config.toml
n_layer = 13
d_mlp = 1024
attn_scale = 0.125
parallel_block = true
init_std_qkv = 0.0171
weight_decay = 0.18
lr_head = 0.0075
schedule = "wsd"
decay_fraction = 0.542
decay_shape = "linear"
final_lr_fraction = 0.05
batch_tokens = 65536
dataset = "wikipedia_en"
Each number is 500 + 40 x the weight over its row's rms, rounded and kept within 0 to 999. Layers, rows and columns count from 0. Numbers have three digits each. The size before them is the row's rms in percent of the matrix's.

# down: layer 6 MLP down (transposed), 1024x256, rms 0.0541, rows 863-887, columns 0-127
# up: layer 6 MLP up, 1024x256, rms 0.0543, rows 864-887, columns 0-127
down863 103:556495489506517494459461454466495514490470491512544480468435525533501592470592481420472502517466574520547509476492554523507504502519547493520387461446446460462512551458439540533515493525502481468490521485466437488446501515530444570561489517518617515524472523534438530533499532503515511504498478472526522399520409547585571496493477478544485480495479478527506588546567500534491457490534
up864 082:445458507504502582488525525471513542569492524525509438538473494499525533420636496558495457533440514518498493482506491488458481443551475514544524465551492550476425429431559521484555477523487577485411504499487512495434451511534544541508457555449491475495512452517491560555539546540522481442478465496479560501463455508572480446556490501565422448441508519435514419507439507512522528421528
down864 088:565523479393536495511481465499495487482506438465501549545499479520481473519440452447559513454530506523473544588469397477517532520485498426434480602531505428479489456501555526435511495538487474496618551434519502522510509492472465497469505477529505530472459494447536532478485517435518520508454542499515510466526498487444521523469503486503600588537472501557486535562503503536499459558446
up865 089:469493503529564477542403472454459533387502560524535567538452508473435498500509576594438492605546429462532522508452565441551492485525514512512571494462404501505465455519415524456491526458611571494539517523462479534537467507444488573519542549524513453463550484582461484555467483507486519451546502501505489513568521533432514517479512493396482546511471496474526538471566536491459541478495
down865 089:503517490316492545499507507559511488524503393512403485476522542537538533458476459436544436425472553535463468530482454485521462519529524495492441438528537482572518504418557568506490470521406465563474507474510545465481560524571480447521434452563491558483484497452550509471463506477536531511485506465484481500483537482532435461471519481550557450443492476523507443576483514531526447483575
up866 096:556511519527479453501515475487463492502499514464505539468527569464565501456545516476414474534571439496515473473476557455512502507524551550514524475461410411518588511534475496553428503521520551589574468526440563474533511438482451510510545462508472528534502461493472583458487461523491487493554478465502558434469492511482518491535449555480474564555525522497549586475548495502496492439451
down866 094:534469490217527532481519514539468515499469498566464483505481439495516536510484493512496512501459497526492494542482519523504504505547530437514483564505573563501470531447498397408520524464436493491487520453496523539511505550504558479483498504583583502475543513473524483497488542457561526488459517497518469535508478434472522541475500429498534480423503547538490439643472520515487527507476
up867 096:450484543504482520517447524499497480480550424444524567529486549589534469380503467473515515522448487476482542419453525478511455459496493526553481537559510498578488453513463531523465499506523483559476508459477538486514413513544542558518544575517506467491532478501467546563455415540528582488471526480467577478503530473536476577465541449478453540453542496501552464504600570431474436489527
down867 100:485534560486547500483544451458468554437501560487588437533477566424533531624477444551430480500564532495501519518438502464503533532503516487516478506550438448479476491530565520527494458491472557463552465521502497478469566487499488575516492551483497483525439462509572477487497484466508425484560553571480425490477525496482500524529511519510548498571447440535469506510474456524530513489469
up868 099:466427391546477576532457462463505535456436470481472508505503488482447448561565558454503516464575514485475579560431514483536543555566476454458510496453467514511515483502497476509563519457519515473513542564521467511497514494443433508501435506457529464502557567476536491569485516475460504532545445504530525492516481516509531507521463467467522433506511448575469603501437491538427549558446
down868 098:538512507486553441382479459529544507525513543406531476529516560543540552471464510506434431545491437460459478416435496527462474496509570450491464456518561475533523522504529547462454485547444556475473513497448478523519576499467472479539540467503456505544472489478506520566563459483500450539522528568424501523478523547472504533493558537473471534530587472404532433501533518558457525540496
up869 096:491480497530472641469569450486485433561452565483537585513509521526555487485537475492493446491478491581451531482477487480509511483515486442539490548550469528585586529538518504555487512529456504555542472531488534499490480468554571514451450542464543501382564527536507483573531515509569486502469572565429498439536476466506457505519508516460500524552524494508507411511493443539482537524457
down869 094:468547450483547457505507524531497547470441438542439483450497514440516502540479564495425562480570535464517499471573508464560540516495481565457500404480493481405445510513458564545539494470483455453501526447441503543498522541467471507517495441498507462573491424517434535463441503418501484529463484482592420518438520523557527545527435530516487469460462506516511562449518572444527518508512
up870 101:433452495512454476517589458486544549442505501589521504494613504568570473493483493500467426494494565510461553506434540469507526479501485500553545481478526497445524516442534493466511514409548548515407568503474528475517545467587496455515500545464528426512522461564479510477446543423471519575447490492495552466546497513428485527452487457501473462448525507516510492475570537444489544457524
down870 100:538542491564505493468426462491446473513495444509486514501443530535423515535541544512487518585532534501498515468515585509489520493491548530486427491521442529518485507528492503470533465541506415549487463524509472589449435557465491448527467511504475466554481559447471528562521557548464492501487439572500464498497532526625497516549518454524468520536506470507516523428478460516502445597482
up871 100:508487535529550520462500514580483429502472516507565537444506494445524584494488527428435530500484463550507504455468496517527502477529467553540507504516455537572544511494505488459502524580511490489494540480534499491533460507522506533591469477488468476570492531574559543535458441489459517458572463412439453519456553429428473465468596515479439595496459517515444539496501455528468451483454
down871 101:489481464505521453546537552437474583530490536526438506555455512490490464504503513506540509518502503495457488510466488513484474493531480532485493520500537505525429505474520459532469465414503496542522492472479544524472617453520516471442463499506525506547509492452432505468508526468604534470463485524514501469510497512550519463568479491503505406567560540549526458425531450477494572534552
up872 098:429416493507516460432529494527493422540515455475578505525526506505550524487539499501388507503491456510549491416469513530497552562472474528532529508568435517443505534507451543483547555499525459508498419504465460454546504519556534490475555543519484498444589508392512562477514463514555438502514458440455504465471524518501456470495467455431458521542453542519509473495549532505446501460514
down872 099:485528515531501494551472478465527498429465535534496498518488543461468406507474541504590525511504491481474510521512490488516419451517485512465478479464567490549528534535547506533495464543486526463521562469553515544471440458426491493527462496494503489554434519565439524532485505487516568488537505564465487580518419440457572583509549445507534484519496479478601473420465465417463491536521
up873 101:454496512509555542542523528478481468495517481483471459546526468474493475409537458509564510538477490513539466524479551579550481470552542511532464478536520505532460487471497537492514536489470487518453407439518487494537504518454488525503480544511484431440520563525507500515464482429544545556476513465423486418513401503455563607511418527525490574492565448513468529398567518462462513451526
down873 095:556522504473549446470432486514487511472472549543509543482449527564457509608488533515452447496475511532537560562454529392503516508493500488474542487469438503483542488530551463515465464514510476514561549453453480494442529443558521510538517467589522554534478452527501504535530587484506493471546513542450431548546479555522537475506520477434488460441456524545518527518412520473522544507483
up874 098:517515485527487510504449479499553473528516486591494415434482535445576519492510476471501546519563561540506528389483536488502517507458523523586528533478444503513531485504543475518465525558490534518474489449456546548541474535522511539546446490475442445563530494455567451471463439456527556500555456392507519499464530473466488496482518562511475571573487504524442462496480444467427405500473
down874 102:616466459485511473519494473499403502468481470460455561469457487542403466474494578528511491543473469486345606517508507557491432469532458493481492450569547474470500505538542511497476470478502472486551538577533459497452539452490537484424500523481484541480490495520530550502558466553531506457487474497510498549565500533483529445529516506522525428511536518489557508441551443489509602531497
up875 088:492505473513520529563493522528524565535471542507534446520514419526511546528543455527499532435482535468504588526444450446562469525458534606499463500435431434556593515507506509463457510501548534465580542521467546472474573518459460460524437568450452530576480482497515476490485515491455478515517528460490583559537519566482515462530495530465499459506565521464520503544411571426501424448503
down875 091:443487508466464491492479473484482504519503456456485505505451521432510500473474538446518508533492472532573460470499521480489448508547433481461461464554559489452415521470467573445554495524459468532418578529477503520489481526567551507520553464522474435517497488577490547502556398438512497527512537478452464453444470423550453508476506514494513626453491458561485575537547453511480532542499
up876 092:491570408523494485445449473517459502464453486521494416550543512463426512423558585571497564548468494545581450451482547399503505483586468486517541475508483598490550473471581523509542481492526516506554510518450474531446459469503541482598433476452587462466491513435502499542545536531514498499480440528459455469472505454538540466544536519481435533496507484593448498513447535532488508541544
down876 090:479471535522504552550570551530622523545439527450472537431486475517531494596506422496515534501561530465521554565494576496552510540510534490532507456479506428494427473488420427506468550525462473496431447448470504479550482547505545526441543528483447466586480498504528529503493456460524425506552489515488559462523548550444433530520419523503536472515474516522530519459565498483496462472433
up877 109:460510536487445475525463484459473551445491508499492541509426526477515550526512526497476543484513507480465522459494506471366494452542561437541493524550495540533435475561476533575507533473443518493490497467481510567517559513554540548505511486494565539462479480533455527513450524514532535497443474477513521494451503477467527513495463477539474477470486466496530450511578488471505485502552
down877 101:479417504392501519501526499515450453502520547458530543448486536524469560475465553529484420492478501443450442537479424397605531563515467523477534480514446456483500503536574542442492415476521467530587489551497504476507551455449495454550505576567470458486527525488509518436483453478464526455491535512523501480527517439504469489578508482536543486517480523544489542596500542523503495478499
up878 101:493446551530522444530556439555470524457568491541523516483545567459454524478505493515409544484420497449474494466395507507563495514502505480480445445489475587526563510556532505499506401527502468425486486498465548532536528461483476480532477563470473513486480484568437463441467489512491506562481565511469508507526477485484538487450425458465422527539533403561485519508469507426531499539507
down878 098:475614481567513498507408506422539459515464541485464515575437465489484448499454464524579378472561552482532547451552536497432568499478502468550572475478497464435480461539457536432442514421575500572491491532476555524469491513496467418607577507510498425524531515464555415547530474538457533475545375515507489525541426468548457467514586540530545450479461504509521516590465526498443487458515
up879 102:521478522574486511539539435477525561509570586509546465472547541459457517513502497552516450475584487540511493547470528480465477448547559534461516543451571492469513490467469462510481476502453453520458518485506553513504512539477458518550554534469582485529542617553428507475443499510536513486456462480531491458476548576498580535486446532473472522449471440487439521439470439485415523461555
down879 108:503444478550496451524502428509461478510508432489503514468546503490495506535522491514494442500492496521481562511514554573513503429479515534462504568444449502547519491492498446524558553479548456424545536483506504499489532495607489419459487534487496585489483424510575463487533513522472448559492536534476517556462535499532532529516543511429509466536574482551462487442469512526503422514491
up880 096:480484529530491491494484460478481517453532476629565455482568476520541562529516506468506497508469487524456515482436547482409495580512600424513499501506481516473478516463572523475525425517492494490510517448495567515466469502413550476493452537466487426529495509496453579531456484507485518510474487486491476515469492498491473525465517407464475507410491529543458499484442542460474510568505
down880 096:504507471465485462537504529484498442494551511421478543556413484494440514451543485525508541528597479471493437509510442484519519499547450509486486542448501475590507492494417490484523571430428483492556468549526474433459497529554515467510472450531558534505492503522572449441465596429475456489537536532464543506534486476474513441541496548521564479538572520457492492531549534648529457482474
up881 098:517500546535518541465496430562428515451493496501463523505598525553476523459524483520482533550523460530557506478542469451473483477473501478507443556491497557494554461499479536488456556386611605555437547484505519489537514469450492486453484524495448563456433530512535467531457458529482501532447515507446455425482492520456581478464496493480526547530497467540487529514537489540478452490482
down881 097:532513461517554430480582461525500493473498528487474586511439485444417444596554512498487569491402439527507554466530517521549577523489548517468613495513489501495500529513513472442468479508526464512495446551456496506506532510474464433472494465596506471508540462427462523538519552463432582485535449495559545500460494558497449533464516526529482451518442541432500513446473532379478488486508
up882 093:443442480565534542502502533522528495558494480538465478505494555507468511489530513469517499467431544493518521464509479589497449495601587528543447530509464451504539531522482549572539502459507522513466461497561492581558469510483548545468474518456534487417498457524457474534426515517545472480460469513436440562479476459443500543505520479496479550462507467532470463491507490541532512480425
down882 095:517580448546424505531525540519448560478480632473559504498497450506475576465470482406495496502514466502509439523504531411532509503477524518506562492433454544529404488536553382506468480531498469469537506462490505444504513513542491486510563461519432498526498511445520534433477458549568517459493499492483580452501483503526530463506392509472551527502492491502503510426546504478528534529519
up883 098:528583457508456517435577541444497471484485518553507487473543433436528551431509538511532550509504539511559543464496503499511576553470555523553520546508456482464508515399528540548476507516510522612504501429486518510480453565541561559523488505506520447536481528527486484480537485434500530439516545417476500430480445508492484497549435523550570489437589442507481464507484444504498519456532
down883 102:432412522489529518555390523555430516484504561521512558458392529543490512495467497487494495424489469472527542541523442457470499505478460472491487461494580486515501488547481569477511503489474501453497476527453545472558470429487454461457508523483521534497432479471523555538442510577496545524498520510498499520568513508522515472553511504414459450507530504421511550456442562530513545543516
up884 100:454511515521571580471548535453556506545480471565526490452526480484456539439559435501584533520543552495556572468482524503540463551518510601524520509490491508506428469445476544458503526463503443472538480485482498518571517546537524551521454545491480406550439512531521513529427510500484418462473475443431483502539498492506497523494495463533521541473495560499465462467526518419473414440469
down884 110:603502541496505473547413442469508497511493540476444444479464515495525548520447498518440521525525499509457513503556534506480473518461498520460389479427489486455570474541536539500511456524523536573438508584472501546563468493546489491437589457495471583430507579457464505449514587564553569478472463537524530512509546451479426536542502513435466541564517464500511508468469452546462532525485
up885 095:457494488512520530476495477468514490518498531558515493538485546481536478584470524475453465559562452469459535531421538429434560430524484519522498540537533456512586503392478502531478388495554467478461489470498511484544524468471540474546522504486457436500609573499473480450525476494499515505512470575532506435495528537470499479506433537511508397501488467518536520507512513486472499526474
down885 096:525553531474459433607543503462489483471543468444453535515558439598454493412507502483539487436486483529551543468590465537524551558555462430544482513535487569495514587561522495487474549507512549528557461493470470540515512516525442517484521491557475573482483407494479490524496478483494510500510519439544558558481450526536444565486591463509418495539436485546556439554511496535532473501457
up886 094:470458430540566534448582505421559526517406457472566440513531519557520546511514454576530439471489511519509483473424505468531552556482530492452542430542505482371447469564582530600565476506479494502477521443458548528482457460516470460524456533453494481465491480494515547487532523442539447473535513544456471534519435426546523490533499421535407486491546492544498513488502483497553470462407
down886 096:558526518529452518573436574498485456494561539592408462469482487506523561535463512431518580476506521482491497456497508617501462429414434426583442490438502523554548561427485463498466544472497489518595479489506500464507523478493526544456474506516450576518413473543487493486485502485455494514504557485418505439482529449467458511479510575492556529503498546483514480540492527556513503535570
up887 089:490454519512537488522496597508513503544506421450485501476519513582543496431538571501559516558547417451467452500481493462521502495506533496443514483495517492500568521469466519508431544471418505484578470555484544544502514452491529509476464516488451514489523546545522494552469563528485500505507483441548560457519439481552485507498494533504493439522530490516504501486507450555489414408460
down887 093:468525457479470515503486443529451455463520506523486533465451463459424480599464486524406465459484541557531548479517547554503556511488524543526474504531455517470469476426554486479491454512563556553445533436506531430512578522504486489508420500558506563453494490526480534448448455495524519537534502540407505594502477526449492494479496548474575508516453522475528547478438552471491556535488